Part of a small language model's weights: MLP 256 squared ReLU, 3967 steps.
Each number is 128 + 24 x the weight over its row's rms, rounded and kept within 0 to 255. Layers, rows and columns count from 0. Numbers have three digits each. The size before them is the row's rms in percent of the matrix's.

# layer 13 MLP down, 64x256, rms 0.153, rows 26-51, columns 0-255
109:116118093128128140107120115078126133102069183128130109149145106122126156104100137173152127127106120126174142083128140139101128112119117125091105076123132134119130143161151111131140135135142149159118130102098127113100148140120100136153132103100141133149123097133145122178114099099146104112159122142116121107084173158125125089106152131096144117119137137113128137136123170153148185110165088104181123116132136084134167137136135115101139095137122110134115132101098126138156141155129146144121065144175137148130110102111109089105073116124140187131164171118116146122138105104139135096112134160098133133112098090151092140139105123138126104127130102135153157124060143108055133129151136126114158134141168156171122113135122126133133090125135139078142102061113141148179141126150153
094:152147097085106090096122163148154134130110139150107117133123114111149153144121137113133155114172096093138087137115161147108125119143120033122151108152147132118102141140079156130094118162134159129143116110118089153134126109114128127131146080134085106115139092144134134146129130120161104151101155120107088147166144135106115126136099117127118150171127119131136155111126127180128164107140098142104184160147144135117172106134106149118159124123148134146137124102111124181134130138121138095112126158096134140110103119100116171165128150133092179098122157132126173124121129131120119135118111098137154073118126133108160138172136152162179134152145125172091112101154104100145163134115152159105149124116174109135107169134159125116137112114149130156148070109103133115175066127139089
108:134092094121128145154139135118125125117110161101137137135151085131104147129113154098135115123109139151073112107142134077112174140157091165128079119126109126120133118092133134148100118164127133157099169111142105128128125145114104096152151089150074089124082117141150119150115098128159070136158125116184127179127091166094091148112128120093151193076167152108147118117166135141119140107127088133124094125108147095130167117111155121134115105093153118141127070123134126131169196155140137142145132108159131133135114132142121107133144117157117093126161151109135113117123130137120130136158159145130103146136082111133125161119093079126156095148129096126107136154137116126123146118166112104096104117164153105125126145083090144134124093091103113103131107104112154166141170149119142
086:160112065129127086127153101143131097133061128173157112101137129131099109141163131105101098130116129122108099077173126111178177131161126131120140091130155139139149099135127144124138168097120068102143111144134150154124126167148121110078126114120191140139112124116126130091109128104123085155094136143120092145177138133158137181113146075095179162140135150109109152096127110137150084093136133132160126114130116147179100139110121130159138137154192143146126174141165119109125138131086173127077143082159129150152154113122123140103141146137172125113126074112110124125116134082116125127139141135129126153121134133153094165133108094105122132145151119142129122119146120144096104114141153150121083150136115133107136100110121141113125155104131131146098158111110135118144147151096125
106:105091130140125114094127079105172113135131143173142134147144117109109159135126117092111125074123095157128148092141118108122101094107127208079117134098129171102132162111142184120136137125115179107134152145113126145135119123085124163073133114112105124105125133092126126106124133112125122110111130102125107118063131108123155159131110086101124155138115184118169131156149147140125100144129115118160119114120142127117114111175173115120103119124141213154104153168161160113121151117140114140134177087120137124157150138096118111118163127148089125103090113081185139132107148132153121123116119165137119105141098102153137108165113115155139141126103119125174141132105137115119096135147128133141155136170145118128144111132095118104134105115118105073082135128153129119114120091108092
100:161155106131101135098166118171182152130137159133127124126131104139151118150131145132123128172156095108061119102115154121104128165124138119133110101093116111093099131116124131112121152127129098141100130162155127109113118154139130151078146132152140120159155099154111136133111130116138176169128133155164102123147122132151125127102100162098161139124125094117130144136171155122180133150119110164122132100176113129119119150173120153091149148097152116117136086103122126185123118126161093120120114157204161112121117117117157136102152135117167162152150130117140118096128138107161136140149137130091122128132141137138124141131077089099083131173076122124134113110135142119138078114097139133125188166115142116102155127127134187108163141131131129128134109077092122122149050130157124
086:151153159161134136132133140189070163133162099147131162120138117134100136146106151095140127144072135119131156129115098124113141129144105110150150143122118155102082146157105136154069109152123126162130160133158108149116137118153158126139101101147108130162082127152164132108108128155156123129145146180095083116103136099130099105135111114111159126141134134158127108118117091173162129127108133130149134182157118107112175146101162150160133122115153160139099133129129090154165161127114134137143184163107128111151122100149106109115132134116131108142125116117125141109173112142119102152164147137116131113135138071149140124110106126156149125137125099135169167129082151137096151124115164167111120224148126068131124114110117137145143127142153107135138105147142145135167197125137146
085:122061102170135116124116106108141138136089123156152094094152142091153130125155125153087074162112105129075130137152130138149147108095149147175112141115138109109145133099133097110164118081107115101119149113066157100072129084132115163148133137133140136181185129090121105125154111178107169104124146120143102138117094113177128179132122171143119096158137118119121109157095109103098122149102146114161102122155093143181117091138113112089154142148150140105146127109118143126122122094104148105116110123129115095128088129146151110128141109152140140153146108101149125100123120126172126108104121127124132112165138171130107101075141092135119127140129108093087131156142154138125124120115108128141100092111108188125103145107103132123128130125112152127133125124117131072151112099159113
100:093157104125142144095104163093084116147137159181164085125154128133113148111123118153137136162107176114128128121141137107146170135165158067118169170135137151135140148174116119152153119146164122127147130143137095131144094145109113150161116137089147104116117109122172112133112134159141106169123113164111142128189098154083142109113141136163140143064134118140116141112109138146129103104121188110126121152142142107108158082105119164140122136131165120090119175133142102125108109131124147082133123123173163125154125142131102129187163155094108144122122111129079112124123117137138106089141118107161133125120159150137144141160137119138109146115103110124112125135131170098091153120136158126125114132122132088120110106175147129154140146137172109101148198164155142099136104113156161
101:088127141159114118151135120108106108151081113120146154135159125109144121102149127119153100133175110140099112142116126081114125122102115168118109131076109159186116130053174139132170135131145134079150134106148095186050159168134105087163145125124165154113117097153180122132108144125144110161144137096120109165092101136106135166086138138108154182134134119143141098090132129126140139135144109123139117144139105128141143133143140137137128147100110103128107122127104140138178122147133141117079140122125121120136143101100114136130121164138110157111140104101144120162101141121140104124112051154093093139114152104112159121165089118154149143165117121152089133148133180117122101131136141114161136122103147110165140165097129164143158140129131124141145151117143136140193123133135137
093:110127142133142116132118154097146135128142110189153094166169148142116150120130077109135150168108134127200111166122154186143096120121158091118145143129128146150134115130118165145171088159096143130146121113111114093143112141154120115162153154139139095126153107122124145169066133100125105146139133162143148118158134111128162086115126128147127098166137158138120114160140150129101143131095116121131158119123079127134107101120093138171143138131130107116128117082101145147124129126131142125125147128116130122144137151132122127141136097123109156170119147125180130135082121174126186115126140136142121201098095138077151160087158159103138118109114143167143106113147109136106141114120103148136094156090134157118127154124121121126112100100137177109114176133166114108103063092141169
105:086103136106156165114098149158122130167162118153106090114138136115152133147140091104105121181127078127143117172111112122114140125118122115096134099129166123098127149122111126123123110104103125123187159108078170138091134126209105121154113109102118114117132131135146130092122127122112146121117140142128137185139105148065099062145115116139111135135129127122112144122153105109122107152149109117147104156113101125075139141122121156138123089117120158109097082138112175146059136134125147104140176105149122153126172103105114116143101145120128145132101125139145126140106140140094118110115096134127154128095129146128136133110156143133151156118081123086124117177145041113139159131104092132120073124136138108106129160130128123140104161124112102122108093110144133085085113116146103
096:107129148113134136125119125115172138142123153108125119104065153105153197160106126106086110151121146159085133139140094105147178130117095094123099156157124095099127148122144147119109121163135134131124139105097118129117144092121110153067145127151098140100137125137101124101154134156116085143135146123125140131113139140168119142167105159097137124151113131129150130139144103126117084094141156115145141081160111146104131125148107087079176145158155161119126119177153124108143127103142113097161158128161131120174156142152152088166057131117139124095123108105108137122106123134106153191120076091106132145126152153164120131130138098135099111104140155145112123101142133167082109116093110167132128119109135119146139133111129129159115119112151097159100113152113141097115060171133140
100:058171123134120127139141142147092101139128123130129108139052142119117113128095126078115128105134139110214149122120119150144117128149121131131096135088130129130138145116116127126093104078143157102096127127128148085138100125113133148079127145100110162149119124122119147106171146103081120159096101107113127111159097113142151170129131124115129139099130125102124105166160130095161126190135119111153081108107144181134125128171125136109117147130150124151103103145145119122152141125108118101116082159088170089116145143132134142100081099107126114129113140111090124106110149102142139182137065159140163129108072121126144130098157121103122119108121113090086108129155133124127131124113110141149105161110132155096120127164127115104145074118117142106116141128130114113087118142140068
101:123110140115108094083119109120153103124118152159138137151076121146113102119095120115164121071118121103131112138138144125165105135119120143165157110179095121140101142108146170101138158160121139130096139189143168121143114105077111071136109136111140127104141113119136161157079116146127149152104147171141142160146183081123115103148144109123148142138118148141144116188148136163118169105129117102155133099138140146104183140137150136148100113124099145154076120160139114121136095121126130153173094159124137142156130110128147135171097138129123138145143110114124133094170145151123135109139145159129114147118138121122130111073098151108096115176118138127129150114087132135109129128160148134063152124135153118146147138087132158127149139150136101142133085156158127164124195114078153
094:114139149127131068113085126032126139089154126131111152159129118187130192113145129121146121109112155094176121069131157135147123118118152129137116114142136183159104097093127169144132089111118198112134144107092144181141117139106081128135121116112134107104095134131160124175113137108160133133116086130125135141150146122137167151119111111114111145107169122142138141160129136114160099107126125120069120120123119107117124105124097131154106117134164146117084138158118139083080128129112153124143124120107115118107156099130139141117171129090123172139154152134124087136104082095131136116109160142126160176154137091158138165108137129141113118133129107112082115138142151128129140124158153158128129113130142096157141115134144111144136072130109127103137140111072135119115126111093145
088:118112170135114143137121149083152102155107143103108100104148141116134123137096163109165135161116156105137046109112091149177119130097104141138137178135128107194165090109142100138129136079095123137114113157132138135148101095121145102133155122111132146150141154101109169145142138075126109132141132115135120178118130116181126127139080144128155119116109175048163123145142127132160119137086164163163096145116106127153102110093141111120160149175126126126139144156139148108177127121132091171145140112156122100177115154150172141144108133152129128123148134132102139107108120121112136139118123164142134125162103135138112131138164113163093094137125146069124138145136134141101124125144104158143083114124143149131110132130136138137111137128129147153132145145149109093126156106203118
099:133092143163179171120141120101144151090111111104081112176066119116149097122130108140122123132119141126095112107127129152136111163142110132116133156124093167123112146164121110144122139115115139097097121117116122158128106132136113115111158155106109138117165137132134133142117133133115136202113140122133087084183103110098100123087107110133195177105151166139120109144129150130141136124123132181157153110117104119108125166109097126106168112111132095094146149085143107142128155095111115115155152153119162164099161132146159129126116113159122129095169123141165137075117130084111094137116144140117135141091133125191126135135119094109137103140129148155112091104142147076086137123144114153131111126140148151109118124109130140145157137135145116084131120116087077137053097145145127
098:124154095175116137129104113117116124139144116131123112110102130089126098120067131087127096098086153149100135130098126091147108129101129142183139140160151160084174119104160149132146154129104111127136149122122134139120105150092145087112106148133125156103115152112129105092109124143116142139140126088104119094121086131151127152133148107119122163165122126088160100101111105103151140099148113125136127136141161128152148108149144122147138163168074157111094071136182118112188131101093133131165102157133146162161156146098148104162146145139101150127110155079067160155137117153118116147140092137148103147121106130131117102109146171099123098153130129114142123126095102112169138127132107146064130108139119065111101158168139110154109085152124099109112104124136149117131136116109135
096:134140127139118093128120146120110120115102060111100132171109117136139131120124133141080131127105137162187131136181098167137155118141139133111135125152132103089135107150097102151085140125120109172123128113165113119141145112112113181123117104148120109142102140113104119118120157123203119098120145084103083097162117107063141124098116132178157086146115067142112131140141106155155077124147122109148109141094110101088133136153116066091086148144108125097127140108120131126105151124118093114106134113130125148160136112140143083088131103134142115100165120130143085131148145160144119143154133141130092127124127117149126110178123110161095124121133142142134126148105102120171145141141170129087131135142161148117149122131119098115083154122130142112130139108064097124161155122183149
095:142158094131114148140135125126129136098089151161129132114130138077133133127117079099162136178152142110117125151097139140122122126140149089122119141124088129131151148080162106135116139123097148103119118136037154115107137133135114131114106118144153141116132136116123153118073127124112160130080111080099088148139077132161114126101149084133132142206095157099072154114135096119133169115128153111137121130137118138118100130125135108158141140136151089114109125175131107123173129150105134103107140111084123103123110121092114110131133127132148135145049063120171088140094129106124082108094100136123118137130116137149112130126142159128159137105120121112116102084083096117146131140127115097120093117103075123142134149147115086127100151122124122092135143088153130118164107105119106
111:097108110130125109133118115112143143087154158126122099124157149143122147115108175113108167100154151132109137135128084132125139143148146153145145125147136140107164124112141115129111159139161173152141105094111136151135138139109141113089170132116111113151142120130151140083142115119135102136138109108111089148110147129160101110130107156113135131105126095096101146112130099156158113097159106139107130150128138151109143134148142150078169126176083171114109090119154162117049148120129127104152079151159122107149145124142184112097089194123147122128146094099080097129168161086101132117152128091108155121092182144099158102147147150120072154159140127106099096141121129129138147122145145148155100133136134113126090121172114122171156150127135081134114145099120122120162107127164167
092:141162106130112129076101149094082127110138124081151124123198136087126143133125153089087141103084149111133121137107072112145130167130154166124132158121090114136095113114126113136085134136121129119151085110146156067091091115139118098075097130108117122144146114130098093109153126117189155093130115137115163167167147121167134141129094095138105108083141107152137124113146090118115093108103158131095131112119177132154150101138139150121149125128141164108137166093098121088160119141127152127114130097120130101121120119130107144132099135082136127122120125143162094125133151115095086097106098112141147155146158115146146131163128096127095095151105097141131149122158141133130103129113085083117093089089171126122115123093152149117132118120101153132117137130126131130145081093119100
100:117122087114125123114161135190064079090128101144100111146153145152117125135112164087098115168109122123130118109128123142167117097115122115130137123136055137190146148112129109148127148148129125153103140152161112135182142101131119103111148113183155134143096138124143101144180138125158129099097099114117089135121135115152091123177175098088165129132122095114141130153132133099134142150125125117132144099117101131143112093128109067137172123146072140123127152156115114153125102141130108114060129089131121159149156144146153087139098153126139151119094125142149121144166120144102144072112118135141123125120123078151147125164150134091109125116126129130134122107127131123102162120142107171129132118096097133145091170148123103129104131130128120138085148120120112131136066131176147
106:158130110109085108122119157139170122099173147127109168099095144147094132132126113138158106153178122126189124133119166085106121142108159135125133123147123154073173112139142146159131147119128120110145154113197126133125160124045132161170170157186098148150152161122149125142177147126138131115133098091156123133126116112167158141090125131141155122155183136131175111131124162102111134116148120142140134112131094148112098086149151103140142139154089111106120128134160135108104136136130140145133099129154134107106091142127199141147126139111106147152134095121132127149108131131096156103136123161126094123154128134119115184094128098124116152114126090132156126106143141169151144131163173129120189152138122141146142149107139129097110124103141142155118175146129139109151123137102148
111:093102142086132145126131115161150146108139109139149115143152133145110149113152125134135111084101139109119136112148097136128106150190132110115094115106095145106125126117112109158138120114089090157118121118115152125146115124145090162125168150106096144119086121102099122131073137153176120048118154083098099112198152156147116107127087108128110116150183153112098089134109132136084094163137121120128120100127120119111107132139107116110151138131092091128102145113080133131166097149124158131143135123134131137147159144173088152124130121121157081102134083176100083150171132148127079143133145118110167104113155092130125159101127128141137110105036143133148131097095139135142132129160129140141123110132143092108120123138107115116153134109096134090152144107130137123128125104130103